From a checkpoint of a small transformer trained on Wikipedia.
Size: 13 layers, 7 heads of 64, vocabulary 14791.
Each number is 128 + 32 x the weight over its row's rms, rounded and kept within 0 to 255. Layers, rows and columns count from 0. Numbers have three digits each. The size before them is the row's rms in percent of the matrix's.

# layer 8 attention output (transposed), 448x448, rms 0.106, rows 216-258, columns 0-63
100:088156141121164111150146080067102172145143162114116133129120155075165152189130163120160097137137157093127114098172082087188131079152138061169125106155087118130103141170129091078106149101151086
090:174139096127095104148142119153124144094119143135086132144108081081101176158100158155119092106117136116180133102111109150134136188122113149147119104119174100120150137169133138160122103111155081
095:087147142171082116134146118193220122178117105075120190122136134088058139142161176150080142120154084101132153134130158096138097200137082123139086049066169123137079155100129134114164170139179115
086:099101159080100156145092156148146127138101168097103183088095076050070049147165083165088181163135151119170166153141102050157128099122140120100061084091151085154161124076113122162159149166120107
094:178136177130154106098146088168105206111170151138134100145178120135108196155093136086125100117090065166135111185101196188093155142129117129141143110163145175142135185142075138152145157161126138
103:204158139094077159120117208122095032176140088112142120156091082120125135078105051159112183218070153150152106145098109099072136154096132165080054104112123093118168141113108149155084149129065072
090:093090146134148182132120139153109097118100153138107106127178199134079131120113156078127141138096087128162088229119181129090104136152137128120110085115080172093118146122100137095179201134077146
111:203121174173106129130123100035121146100140132125143189079096147128106112126158066158121134147163118178148124115084153101112168124117097135111139141152161139150214140094138151169090140148124140
085:092132137140094117095143125100197129164130136072166138099145163118216168119150152106130098119130102108087129131156113140137119136131080111120120051124137149135123157116162129154136124114178079
102:059103038138101069113099120197140219134108136158165173131151122170141081124170190060112194118183167189109130075102207118194078106145077087138098103149134095138135136179157104104149080113120178
103:151125115101143120099165077120067138143040102077135121095162109130143107094142126140109129124142116107124111109117198112149095085122148131095104153161132098216139119110110132170126150155130203
096:116095045129135154108183133203085095157102118141128079133189190177164150079144167084213154123138170157105112117072165133116100150172099145124116121096114110124098108112126154121110119156129117
098:135183064113099103131149164189173166142135100043127143125107104097120110134114154153127079118137115179105132146092089084119148160129113116121136106140094102148124204106100151122114127142204129
098:191160123100086115126123161135125143128128116135124109082125091143149141136126078107152130194145128125137168095133106074086164194155116144129095122149109127139145175116075170190114097110123085
101:134145117153105161161066134110121111142147126148151110098100106151105149120130125143105143130103152121130129082113107136063166124098052113074099108137115119110118105179131157150090147156141087
099:140113131135179118091165089134150133111101080149081149100172087071174166116073162155093167078115093089169148131090144137166098137136167113174157132140106170134107087113088146127115099141099120
087:101165128083115120107105164161133084110062089099155129116169108072128113094157184129119154106134142114111125112113119097195071149133054125124097118164178050189110056127155184152153127123103181
102:107087134160165133141081130096118096162130098136200146114094086199101116095129124144084184152117167090074120076097136133091159142101119187050133151166141124121151117137152087131132158126137131
089:109213105130176142104118154118046152089103096115135094108144159094117105111107118089158189135098196142128121194118124130156116097164162166133121135176140148120126062107090101141117140120035140
092:106103175158091163149168077175124064163053140087079187114173118125160094099170145120141135119159146094143132135112168089134077158174126105094128091163139147146140103068070148152146159201126130
089:121139188144182101099116110064155153136115072091170073121113111114154136086090136161104113107122134135108132148143056133104130088110149128089187126139113126169121117149161114147088096135116121
111:102132133123199098111102157164135193142132115138124126157125159154102160156098156096092158122122155132142096141113156166174137070109178114150145148183073173122164143182087101092167101092076198
084:140125076141107120106136141124208039146123101121108197067147120113138111115144094142106138131140134146149119072103100126185096152135073155139140103071123057115099140164145160115129121176156108
106:128105098115113128141128194156160144131157143129114133068123172110095164069114172087177134128215107109152183113098205111095173148128150133139146100143114144134159153110081151122133066159168090
105:171118150123136114172103140135155153121124119161149189118093185110094130144102081117138138134120123139122082059127188202084130151134055147092115090060121134113169163130120107119157123193092134
095:142097072092198158111128179122192067093080084153149146132124106141068124146119061151126216137103126131132174128106099098103076162123152151071116179089069106086159082154206122177125125127138159
099:129114132097118112117148154086165181180132137155163133110132158167102143170137151159146145198142112112130086074133076125127145117136152109106083133117169100125129175134114090100112169140130116
105:164131162090206169077154102080121136089154127165102119099115149056124117130109042116106111086039141159152119154106117136128110121154127123142134170145106201127132119095130095125080168137070170
098:155134144117116144092158109100098141075120113148078136152111104061194119122091127120108189118158073113152140164106150107175074141119155104143173115107065082161135109111160123124122155143087072
103:132133195134176171155141090066198126086089115158184133095128165132082160113151110154105118164060136102142127114188034174131151191096126128134116185096120154131155117120140109110103201122122102
084:106096133130137163127171153148080124124125125162113105114145172133099128092120121133164118126148116088096135133118158112147117121113130118132123140110069126097190097106145121139107052126174146
103:132164118147107109167132191169169125202171134106119121120098083096091150143109116164144138123166104138184115127153093043078112138126154095146084110121133159103134204109071160138123092082164110
105:101088159177186094139145083102138137216121187117169069137123087157155219110173169136092106158102130089153098138151133135082139148111181138156097072117134161090074151146171115115142171098161047
105:102131148132107088117160117139113243137128116103152097140112139188162148124103180099150133123157130136093131147129166171120208061100174136114173135142142112125156160133129091176101139103131137
095:130068127121120129077161088154134173117112165095088146107153136056186151095147171078111142081154096152166192125111113063177077158123115069165114122125151101164150073087167145074142108156220128
100:178099174153140112160107103085164117078117123077143159085088079079072117093141131181112105167133111097120094147167098141110123141097174193088129111118178127144154111092133103146125143173099145
107:097156065156190120166125120111163119121104067151156152144131091082056108133092107232112102118126149108098112092069110185122127095142132188120161149117135128103154098149154131175150095140132132
093:132150142156118081118136136093175211127189157181182130144086093170101104174126093190123106142142080137094143158168109186096168139126155146118088127102184154144136207134151107140152159091107138
100:061122149139109111125161119114120161130108134107118108129152171198110114102124122119125099090106118140124114160136143110136154107153207152153096114122125178156141189100106071104167156100112132
093:159097143128125163181088167096086059164156135135131170154087089151084121110181100172138167211173120132168145079097155060052125116098131101107101052133151103157187115089153155136128095154123081
091:098170139135140115109121131132145104172142098124130177111116131108135083097125130133099118123062116139122120093167125121101084132126141218079127174136115135118105193107119114174145086119116176
076:144143076124142182134174141139118121116187097098095125111162100108143183105120130135105091102100111118159101126138087140166121164159183177135132164114084145046157117119185145154092162126104160
088:164143109111163173142205120131047146148120107123137119117154093134133174144138142105144130096142055073124104076119152154139145095119153116142108141163050139117159148168178163161124149066111175
# layer 8 attention value, 448x448, rms 0.073, rows 217-259, columns 0-63
092:186152163152098083160072148166091141127140126130105067139202137146139157162158156114148116138080141096172087079110152132144128091123137149120120099116190176058161135106148144069012135113098181
098:138163071137134114128144135112113160169111101180052145070119124136206088179144147110124118104144133171115139134144120146094193111119121160159073094176118160143144122104083113124136171071098142
093:117169141128136108057110138123113090134077130169138161140052093093173100161186106114093162114141111116100146079126147105204122076155176126132078108103123129170173136178146158139121184124078136
103:125099129072093137084091107109116175126198111075154107044108142179132113126101082105128067183123126138114147122105130175084161101103114140135160084124141119079136125108113103140157044107182079
106:140142185126174152087096141108129160166110105161101085118101138054130094130180155123122091196124118084103098079164110116112093142109113104112120123107124114121127103149146178144150187122094116
094:122097087140160141123108152152132137120115160113130121090038151191128109150141111136129149152096095156073140143118089123097125125122132129093149160153104156097091064132097042155153133107159094
111:102108124123057151114098131071112111133128084125136182071089109086138105087109126113119077168173137097131177111145135111114126118065117150124132106072109102111127172133152139151116093104149081
090:123162147090100135178138163138151159132138120145126178146170108124085148103138122101140108164145099161163125122122137158095150189080127124095120139085134175139108131103129192154117136143062164
103:145108093102173109125148151199158130123161126127193104164125147226169180121117128120142119167130100129107145112166183095138114137117190100140134124168167135144154131136154138118149132078148187
106:101140144100162129038148144104142095126133145074107151097054161175170125076113174113128075194146156075091227097139096153144085128110148125141120135167181095151145170097139122169112120135137100
097:116077109098121076108144180179166137133159146137154125132105167187125125116133151125156086200113099130125113158117180114100096162111171115112182120157157159063135159126173130202099130110139128
104:164154155166137087102091119155180142143085082137144085101131072130132033072127131130157090122103135101104135121136136071120188078148167117124150085139114188137115194141106100128072131106147126
099:134112162157106119126091139116155115114077118122117123131165052149112073091143113112094086142189126092140141099135086093109155130188124128150157145102122102171136170131108185109145094080070095
104:181088102137149165151124119104141175086120118187152121090135117083072166165099094130108111119094100097157157117211181072124137097144047132154077123124074091094077112133156152099133119157127066
105:132083125124144088081150190102091073079234109131099119080145120112111173160090156122121148097133138148124076164107124134166179139154178113103190116138122148134133115104087142149092103126042109
094:152141116137199102095096169195176077103118139167156140126074134149122123135118125135161127194088149130146142105177140088146107119114152131163092171180189083150129153109147117094052150103077143
115:155078113124130139126095086095132164126077088148132096072154146153155106052152106138146061171126169076126126109166121151123095100119145130108125094163121063191068093133158131049171173102186156
090:098107138124197079081095186136157116090147136119138124157077178125084157110077097139108154149067198083089151152095098156141077147180140123086135144165107064156123077143088075165133125115103142
093:149138146125139086157097196157128153100140135142100238122104122093082123147099114091142094187122131130109124073165185141165128106080120107119177095107120064080129113117154094184113141089117100
089:122164182096120132155125119140142103095122132114164124106132096094102109104098123147153100085124150149180110159124127129171088149136085132067178135096159074143143158108127140109134127151144152
108:143103087117160133140208135108125138132153112074138097153118129145149088111094148129148137131135150129091100062101096157155096075156164098138103121141137103126134197121117092078216134163185115
088:185137084165167083134111168114126109127117126183143136119164178102047167128118106129134153173111080099152092132108159104183117118123125119115141143133155148117105113107127174111117153164089164
110:127115145070107098114148173168152132130178139127096118103150096185119058145137181101108152116242104193149091099150098080050150143127170144099147101134129119154126169097120136101162098132113146
109:164099132114131173204094132121110169103181116132132071182142087119048146198120101129117128164196144177103128090127138157116163047108081131142159136110127146132100092108136124133127116178166121
100:074096071105147151104165178137154098193122111167161105120133169104108198151168099127111142190108126089091124126139140078130147169156127132134116181196088126159083061167185102147130156163126108
102:160111111072154169154122078128104124187105113134132082173111111097162105150146145147118135079129164138133101135130100109125115036161163143154094131165101109203099074125131115053205129118171051
105:146121107138153166135156071108126077096195121101103124072079141077083184091138061134082121099101147101124092167105099160121121185168101126141151081149087180143131087141081144142083124118099150
104:122158168143128142101121142125137087137186122111107134065160116111104156143115113134131164152148115177128071119097092102133098184113084132046176186106125105108131141130127165162081123114133164
107:128083090106091178147133007122123104117132124172124153135165124104149097154117091130166120100153118161164041188157117103095144123130085140152129152126077210143131120102105117079152109136186077
088:091145157118164126100122180208146098144109147129154094134064169201068122161163138106129189157172117137115121090127097111132069081160117129136145086115139121097118110126077126192161161034114126
108:111138171164109118158078199122136176155092069137088130089172107078114099128174164132132135095156109099129127112148135102096153110192188124114105105116081126128144141113125163091173140111092158
106:144128108142108111180096097146150175117116120106077152106176123127163114128154150152121062146117098142147077182118105128132105170163174156102109140123136156122143116084110105086152124106127121
110:150118148058108144125176046112101133169122142087157155127149074236184133066078166124103097088112172122124172078157082145083151113101189125177137129151132138145108191119132097160231091107183084
098:149146098126152089139170119148154088138121112074095180149195143120076132109156123112142150137134094131187180102174093072164087169130139114110103091171178075100175102123080104174028120128126140
100:126120111206156116165089065128084115106052133128101195098124110103094063148111154106134138114126137156125126133140087136119155125134121145123088137142074120169143102115075069138099148132131109
108:112125124120072078091095177042130106133155088203144114094096154123117146162069166153098120136070153111090121170125203119163167072124096164136134102114116094098190080156138119156103096151126151
099:130139156089062140106149111111131126093185112153165164117105102155176086161109125148112119086155154147060137153111131141122140109157088140176031143075134174225107178151126146105207076146162051
098:105177126087095161138137124147147107149095141070092105140106135198134121121144150141129096069179132153061098168102099200128159133135159132139117065101164200201164141119093084216172131163136126
097:122119173114034120136099143125092174134103118190115155101049141053126076147178130116114127174205130117120094092147161110153108100147113116138086119121108059148136133118183123143132119146103080
095:112161066097184169151153086093148119139100171152070104153103155192145138179142129096093133115109156110197118106093121188131202094130152143162155088099142120130136105122142112141115146119115107
077:129127158142119096167121156092111106113118159149191102178160077133058142077143093132121122110123124116142054141116126129141094145056114140142139064141140125112100148124125133092107141085117123
092:142109166123117099137114161064120153144162146164148099247137094070070134141090094159103115162143135137159137191097156149126177119130086135108105068115152131150129113132093151082188156158176121
091:088137108111098132145094080193117164059083129132181133161102140162114098101097130119186104102138089049114107158134201109117146075102168135113152113146197122097177152118130112107084117131163118
# layer 8 attention query, 448x448, rms 0.0935, rows 256-319, columns 0-63
090:159068132141099096156130177147165159141156087080079123169153057145113114149045119097110074114162189064086142127096068151137122105142104090099130045105116180137155088137127137148068095103167145
093:123104112164169106124150116101135110100103111203092097157181081126144098133120129110096117087169137112148109119115173161112128132110132074103135113095097155079163110159140147118097137190143146
092:164147138163087136095089163130113131149165101072132127162141129126096139147059068137094032084152152088173145122150113184146131123164142103144102122148066188156049115185117129104133106119171116
093:134134139165125098105103111125119110134148084156082115137180135189166104178097056089144113144119167135145138139134130153129117110139199119119078168120089121093091119115132163151138158116182136
088:150127125133081150120108152142103195124134121085153113167153137133125150155087108194061094098147146092151156130077106145096120108125147166125112109093082136091119081173156120141132108089155121
090:146123122198129124178117156136134068109133123173139157167168131149113127162136127124143122172147141163095112122136136141094098120120152113106080131161121135128164111065100135127108180126166137
086:145126149126078137111125131139086193150096118074158085118099121154118155174127118187047100117142195085145109148086112153116132150156142187174113129078078136147108096189184066154132122104123121
087:067096163162134142181180140145138078167076123155134156146087141156151091129169122091166145179110102147115105088181162114165119135110099102075098098160130147127162147097131131108134147152168123
081:106124126128182115136079101119117075113128088216093086158100176163155116146154150100155133169116105116062087115170170160136127135126087080097068130200088140105187087103117107106097175164143129
103:117167150157190139136130113135161024072118134189136138143121135147150100089122148046202149174104076160085134122176130124114118132128123075074079128187166105135147165060089144080154105148106151
179:113062115085109101159155120068084144146095124132078160112124158109152131135162092154109128144140152118134109174089125145113130079088119164140119120116117141132117124153132093144125197109151092
089:117183162157131073139142148109112138146168108096162137094137161155126167134135146110091097128113162204099152168121139092134103138107117136117123232111134099123109121118143074124121132126106141
094:123158141190147166131143145146161151077157119052150086120127105109098128124131092081138104117113144126171113163100096110114144129154130107095132122090159103098124131107164156155143090125131169
097:111139083195159091135097111221179158144129118146135176093137113137111088193090195119165158109099076131171120145125143150147079138159158122131124079146138068123105124152130095123168144092061107
093:162096133140096096143112081090101115113155151121115144113133140102139087111108168109155137168079118097055122113175140103158125126082112106158107135118140129106182185125081102096113134098161117
181:141101140130102106137156125088111087122050144190121148116148160104109074109112125125144160173145154161065088136080127163103134064103067147142119129142123172123156158140124080082091161120173104
099:130123090075133141097114133164155182081088116113115188121146096169148171123117103135159086116158130106147118104106131159152096072134156154072113092112065106147128118112161128128128123130106169
093:144089126120112122177173150140093121118051140124087078132117125139157138118179122130130183119106147177123136151117115088092193209131161198115155075126134091133131124081180109101154128148192160
095:127084141141118150158077161078109113102059103172138183231141083131113134109111120155116170142168140174084131153175102112107175080152143161129099099136119124128128153141125112113109152101188148
093:157106137126180124076099130071186151129201172145116097121138100107098185070152139117151143146101098115155166173095146055119170133128157093129143128152089124109101141122159137080126104182121100
124:145113065173122164130188109170129108079132111101174072157114143142092073161090099116151144067101128099103103126140095161111144150107113084159105139131162167160165142141145122166169086099129148
089:131138107102136102128078094144121156112164129080120158102126117188166120167112187101068223097114115169075159181126189072155138147151217136150218060165104136138079125164079138112111125074136136
093:111119133107064129135091163151150169109128127145095129107129141122113149106077156119165178202200172108134227135141148109148126140150134103153111091118105117137122050117142133141137134162113094
210:101168149135207102083122122141109171103152145110185157139134102118097141073121099141158145123110118112139108132153113147157077105103100112136169123146088092111103144106100160101103134165092163
096:158098228133084136157149185145160139168112156140132133151116054096101123129103162131140104123153142095077168117143114091114190148157095097096156140136149160134122101112143132114163080123186097
092:094064177122170120121091141187128148185160125108154076148104067141122149181154185120087153103128185145065106128125140152099181181114163103086147133078123156150098113123171108097126128152159141
091:153096124118109114130084125058137161073083191183088102181139133113153118132118107109097148055110137104107131097140124181124149124120120115106152167139140166173193071132115071124141139105134149
168:113074100071140117153170145075091162135084125143101150117120171103103138109157090168116104133118138113144134176101131148125104091101130174133120092130097160116107100103118130129121197141152102
097:161141126106150075096119143126065104120161081165093164134162172143097175166085114114127102138125153181170107168061132152191090130127103117081077180174072091072117141154103192107095173127110115
096:148119148080156128126145132113128078149120125206090173187141129149144081090106066090125079118181122137100085106098120109066136104118107123122083172150178130114132197142095168139141142151131119
095:106178154156088148128146153173152212119133123111125150085111140132159172150082144133139085085141143086082105112172150153114071089112128098172128165143177076154158120152135100148087084061135158
096:164099119056122134163185137100079119190151135164147174145138165140141102152150141157118139174090112188097082109140118123141107099114123164158064153155092181119182166134090109117100194166163093
090:152111153151122124115118131138115083119169088204116125170099126154127133120099166132140078117102101143125192127088101124123094170074086146122047152186094160138148176104123155118135132186130113
092:053191124115153152149145085174153097120166083104158142130145114131132105087127090127120119151150161073152096144138129168137103166090098133157106127038173144216130173138106174152180155124098127
099:151152128115164119172131136095139120109194117121111145091153072164139138175110129095118144080149119169129143196136123108125158186085092114131173173133128143106143138148091183157122166093088154
092:185138160130132099144185096094154166082156133111193139062155087125174128165088102151133142144128131114152150099099152139150096150109101178160175143121130152082209109113104116122190061110084133
092:095133117129050122194148123120090150173055104134092117098108085113098094160158135120087147132083133137150063159178093164067163150171088167149099132070156146175161150133151146157164133127084110
094:103136109173108104124183131178113097127156128116113102062152145103125130075123129055102144130073146064188182150135119148104085107110141158092167151082088110124122151056121155115106123174118135
090:036156184156109082103089073124133132128082106139125090138170112136152080167125149092136161114179133117103083102061144120107136153105127134164124196094178115185099115137109132146132172091129118
093:156152138170150093031078114101131124136181170073094134118134184106144158096111168130122093094151117137138202122136137146148138124132107182138157201144133159080132172087115195059115154112152123
095:137113126126187106073126139110061216208096150088125112144174079145162082132105125109046134160120168218082107099136164081133160083107191084074199137112131122109180169114121132158121137114165147
086:110160174145105093122126100191154143123113112141159094218154122150138078175110168122146141125169134108111092075085174108137157144096152106162116168131176152177124139138140131166172114085164104
097:118164168096114181128109089044123163139118136086143126186090135136155166099159104187120136180127063110140156139130171128137143113121169154161179135092133164136084101151161155164097114098139077
093:101143101109109113081116132153161192114158170127152083146074136112087125224173126125097184133165139102117168120109145164093147129152105110127122168099139227148111075102098154110203132119119127
115:152110151147088088136115141170141080145078154147119162123148062162055093164128152110190200133183156152101134127059147103144151110160085090130113177139101084134127120143157116118164107083127155
196:125080116106106085151155135110080130145069149160108161112144145119100105136168120148120126167127154144116099174079127145105109094099077170146104123124097139109118136139139075102124183108141091
084:105105071052177129111171120099100146174126094091175130079139145111129162097153150153097162129121126187151151156104145117146100114169197143151126082086064105135096114147128138130109139143118098
093:069168164134113108117172032114103092145127172117063116096170175091234097125083084047095151114154107086141128130108098137138163154113108136117212158133136133187175102065137061123079145166137146
091:151095091121099126089119180122064170126107102093064177132133147107119143108126105165146104085104102075139153116157095119174151135164155059131167082188095095093127142146126132137064079068117174
091:091089188071157112148090112083161103121062185119154095082174176088150120107114124173168147153172107126114131169116134174138107080102128127114161143120123073196098120101151114158156111127155067
095:107061095126177126165171151151123125117133112199125128127134191098133113072150123122161163125108124134138125157136116122131065080168139177087114073145072146138144143139160084095088118165112122
097:145115079164147118121129150073109089096135099119109134044145145085130100170146114157088157129109168152124072127172119119144115095203134129129119113143054140152127123104131150038070166115163131
137:152195146174154147126131125189145094095186157124179103133113104122121100103082130094142092116162144136199165113120109125153107174143086108157076171168149114124146145123132197120176100111120170
096:130163090100132129143175118106126125132129139068058131165140151117112114172172129123099077120152151107142081125079149126121167166156170085191170165134163083122145144134145150160108133125159147
091:143158096110074132177150147133142090119114126197062094146127214155156086145167055096166103128102075094127109158118084081116126141111115153140104168098106117073087124113141100194169158129091104
099:168103141141100067155176094105098123138108136181135164128148151151157086096120139130154107163143106157102067153137166124150100137090124182145174162174153136141119162125111085152102139070148134
188:130179140172156161105094121179179094113170122124146097147128091157112120128086148094148133090131104128130150083158132114137143178159146075113138142144138115131157128118108170136147076137127167
093:172161126125083130116111110092095156155099129098149132128109105114130117095062141166126127108047105139122120197173064118105121102174167162077116091098096113116154146082151140173120080150138111
089:077112165143118068132123128143109123175169131154127125105112115144167134154148165124104111053075140094110114127147139159106130174060064137191120152116118163144178108112086088161123194167097132
089:161166142083157144153122098103107102078122143173173119164131111177176140115143131168104165194199164167102159122130168063139159134091052164094133117171103096147087135127127129067153090140165173
093:130132150113166108105160099152144116134153107114188081121152100138150098170093135067130173172156152148094074070083161136134124081148119090119201159096129180142136191097120135159139091118174067
093:204104159080092131139154141105089111173164121105109139116099152151186108116126102152129104174148112102140079147134122110113151099139155151159106113160148126121128235095176146164141135106089101
090:121139109128153097127144116144076077143119052157140110130167189169163103207156105137120220196111153184084034094109140120131113086110134059176124135099114092132122149149146092150118181093160119
092:144102130110148143109078149143096130095105201124135133149135139119165066091119078155125144126109128118071121169192143169102139095136197140088104136145157125112087109163116055095124123095128145
# layer 8 attention key, 448x448, rms 0.0891, rows 256-319, columns 0-63
101:069151137148174118179171086148063154142124125181131104098134155102123108130179153136175124138142043150141120067151181129168106088114163116065157112157151079134131163100112151152131123160123109
098:146134080160137164126103128094109150104133118114159167149158131094071117091083093229115071193130128164100193107156136100094166116086099213145082158137153106107094164148156149142090147078168104
085:130100105144099091122184095050055173086091182151122134180160133141174116107143077168062124145136138140130175145056129102141143107092115155108149122083104126108188153143128129142118121160149146
104:150125116132085171098090165152166150157160121080174116118084131125094106138122137118041100034109157065157152159115113123125143154147084063203141106136125132119104108185115080116134089140102118
085:165071100094141118168138100119108182165104151142140120146127131140072100135119091198096073121129178119123125180111153129225107108147103133120143148132097102082080113224138061130181121126104132
086:113187168147151082129077147168208112128128109136152114084114143120102161135176184056180128086082096098135166113177121137121125160153160116128098099137138120101118125102104166107120073101150141
073:167097114103185167198173057109110150113082155186160089157160147146081100118144102152090092167152129139076112147108183147159118112141151172096124143123122135110113090206126083176204104155146178
088:134161139152111157120082108131200068095153102137129122159112114131143162131105131069096087138078092104130078104159133155111079155114141096104114156130101159135173103068079190131134117145173152
090:110216130145169150085143103160203097074121081128143103126158113123160109163127149062113141155148058148122110106132159115075138157121134121112144149180163154130150144052102179149151114100101168
069:087168112110053083109105170109130154177173080069126156061094120096148167115136165123140174082133138117134157143144094112119158140141127109170120110121118133172100157056125161124064138131128039
137:067096090082141166102199127186108128185116157134124123178121170054119104157168134150123122153095091134151146098075139147122094144124129156116109131108125178116101131129153135131135094112118105
092:169149082179095095097124145114112104049123116190137114172174104168134125110177102159156069179162110175118163114151162154130084126096182127049142117098138158077197057128104194132141116163102109
095:146146129140177125123108131097217183144108087132145131088108072123126163128117171056201057133104096106127136199113079138075168133117107102117130157123101136136092142171136138136133115165077073
098:162061136114130129087039070113158134149135126145118041110120138164085158115158068100130140101124155145045135147173179137154146184131103041116164110134079121095132124104081201160181079118129132
115:093124163120118130126108111166048137173066147117110111104152108099186109135228132091107158177179114161084069074137112111166096181106166122119115108200159167166099129161136163173142189104097146
126:112125103161155129177202156181172133123067152162110079153141163094118090121154116170151163139133121170183090138111134150130083112107111218159146124189141136082142154071139123108116107101079149
126:148139132128183119151088087098187154076175093113171104074134096231123151133062122127119088105147155145135101126102149117174159173128105188104126110143091077146127119147173114086127134149114129
092:194151095188138131077098107186169151061139188153097143108141133142100095109116126102149146147150108141096169109158081152121117120172145119131203106152140136109173128145122139106155091145166224
091:191090102136097087131092107088215112099109086144139121144155100107159104074123111145135122180131102083108155111163151070127111122086141198121081100137166075107159149131149130121118111059148164
100:142171132182107093064131150193129118113097086130120133131117125116143109076174146092124133122099062082098150183193085143160114108135121104152174133136152123039194173124119104125083079111136188
125:087091121117136124151130109134139127139121111106106157145162156083159162154127117124103114075088120117101111120152107155108119183153138123143138148109089157177137072112114136141147140127201100
097:145080142098156074089123145132148157157116109140126145181167081155089074134131097145113159111131096098097129204120133128160125127093166112170121094132126162099150150114117088126180092119117118
103:119097102107081152149127086129096104193154159144155090163120071162079086136120104114126130133111133163137148144133191165095159025082051102084164114182179187059071099144121115150163125105178082
134:097124088135099129095099141163159146153128087127140135061140143222161158145127122142122118146145104132176124120072102066163068098088135188136122146113099089113121126162184071107092155128041139
117:081101151046106167140130146058144122106142143109115164141095133021114113090114116128103147159120137080107116147173123142071176098153100119161112139147180180114114152133076133169173098095232071
092:157120143128084110111103123131165107047136159095105160146162163092100093098136120161128128156144086129158119194087115204104121060125117096122149125110104133166155063094062135113182162095138168
096:076162133088118141145112117086160166108143144073142132065138150116157138078108127159105181134149111121099091136089112117153116144150103220152140093106150171142154187110106125106128156112066179
107:107117109124148150097119122090140131119193129074132115115103101162125106141116132122107128114133164128147064131083150103158224089112132101112111179110112163126141137165116125156182071111165102
095:105134140128147127144145166137130159133063047072128114119125089104136119145150215139091141112136093189122069127142123109140137097066083161163147143114150116157189135127166150127084103134124109
091:120097150079112108118159166130125130094126101066160172156110121112126144122157131127050147079100142128149083121045140093168164153139060132112117064124173125098154121093151156137114136183106167
097:153077135109122128093095115136117178090140083246181113176116103167119134133083099161170138100073199167136161108126139135150143174110066136130090101147102100131077124184141115140171102115100109
087:132154130168147084109071162185088110155095108181098056161155108093111104150208124123155125162148122146162110069150155099092123125072142128095078117146129087109142149165117164169131148092195184
094:098164093142119158141136120155133159145093082093136101148138157107091107129112125112093115146128072143106177115143147148163063152181125155082144128120120098098103143082100161162134070090128137
102:119163176177119159128171116110146138128159147110130147137097170166057122173043124080088095109124100109168169096099144108193140202118141137129117078055125126189089077116155156115122180186125080
090:110125170122102141072157198155141147132100110062097184145152124122104099135162115100102154079162149093176171154089093101164158131112132103133154079104174130077114143104111081169135105180138146
096:132178149145172139132149128114138178161076105120149083099116096214108129129125115131176136175109124114114196132153126115206106132137104099213096167157103129117033132209136121106082079090107148
091:158108147147160231116141135100156078120156187173142132142160153090089118046090074120165130231138155096078128118123155161048107179111104148154182111124119122130073123110096077161154150178157170
097:124111163077169194088166081147147119161156186113172145143096085115203130181139144111144160180180109193122112117087161071141182157164061118140181079092112121118080101122182139125141144162131084
098:101125109104128145168134083131090145062142104151099164165153123116102171118138138124062117093141068115103145162130134153170124098123090215145128061078159142199161095089118178163164158178183142
091:115179115103136093116105135120128138179114074115155143099073135173196130124144151159157118099157076084143135141140106066151123104124182152126092092106142108180169182148185134156103153113142120
099:145082171146124108113179121142156101100139078123154122150161089109151167128147145131211108159088168193168049134052138143141087126085118091127123156123106114077170126139102117126106116102096211
090:119148118152112174200125127123126141068140139154113126128139136174093200115040037124050110143089045055114111146155109171193079096143142172116075111084098162182132136050078187135164134144143121
092:142175133119138091094105146089069087140192115138078145155139130106082110150089150122135091084117110114142158121126068130122129089110206124154079130084169124162143185141125111076113131158138134
091:147146138098120101136160154128146158155109146075059132102087141148161108183066154166122128127112129109173158156094106142125163074112111134149141124107117139096156119123115147134122136137083118
110:166100129072091095170114088150109129099102184180099135180149064133145139118126136068076122120142186166131049139164163165114129125092088101103148137152196137111194109093099151168164136115214108
146:120150101101190175161170143068163121062146116121152174133098112101106120136030088159113138128127163130156126125123106143099188120135129209110130128116115150165111147099173135111129092178167042
086:199162109129148152093105107155104121153141090170102094120112154157126096164155126107176144108146129185116155133146147174122120069117129059147130147115088097110141134170181125125164185129135137
098:105091130090144170164201152090159130122146111155146087074116116067189162110092144122134157174095147148142121072103140128144114164164094159182172109105122126155114184088158133107123177201113074
096:053095130023129149138117142153133178163116121112090129052099175143157138145132163138149184141100158168113135107127136121133095164171133193187112131149101169150093186159158108180106142103089087
101:118136156111142090087139092093119082094143111173159132118143136125182081125155091089144116201106116160132115158149116186151172146147129106181106130120132128125154184176128110140149223154104090
090:152132177177190168131122126161145077157105142117080090163083141112180051171101099110114161165106156177151150109077138071150157117165132109136159130125096118099123137086133124109134167090060121
093:096180128153148103137118135149150158077171130255094101116101166126130129085094089137143136086168081137138099143163108124082103111093132164110108145159147106122165207146156130114075176195132138
104:126112066124074143088103162096188149128194112129172174087163083189209173120100148113107137116159108121169131138134067119122115094144152153095119092094114114144127162141172145137105112138117060
105:099136098116109195086132122157140096089158154178149188159124119120142162075129121116132183152124134117143174098083115171161109153094067149100104081102132206101097122104142126153120158149081167
096:138122099151102117112093140160160179130109142081086165186147097180100115209156139123078095151103121194109127097104098115095134102106096136124162104092138142153179106172125150104147114161126180
089:123144151196113153164118147132072086083159123178135065163180103127158143116107091122178120152132124180146078127149107148205069133114165155109117085127112143100191119129133135131131146097040175
150:184123174122159126129149143066167158066141145143099117111152105056102112060115147137162157147102147146144108138159102192117157103144121097099142107131124167112162153077130179134149058157196137
091:133144186077139091112126137086178150058154089099142192147100171127152098141101181107160164087150154143109124153099157122081114167135141173132137105150162116161096126165145127146104110147144107
093:111143158119106072044155141142101141135124157098187141170163150132138092112163053169110170128167088118154142162103113124168168162159096116139180108166203175141147124097100169151137108143125182
095:206129143135089074157126130153104086113072118073134066123162062137095059111125111116093168160144170103141086125101154205125147160113134110119099128144162158073134113139182136109153135174069099
115:208152155130153083144192110120121131146127145126117149105136128163132156111068139107110110122098126124143106170173111169132111139144098064147121177180127096121132190135118108104109096169193156
090:138168150097135125115167069118099126135159156140148106139181154134124085097151119108143114176120154165150114148149142170093171141151106114169138112185144122128113119139152109128097126128148119
105:170118084212080101154156143130116079109086148207067132202173130114138148083093077140124080191098122175131113111127168157125049108073138126105092120135148103128188116114101148110099156154124155
090:134083103184111111136102116109115094085132133170127127166111133125148128081165109160109081222089159126105121110095168086097113136060184111104169123087091083124166115128095091167125170104119153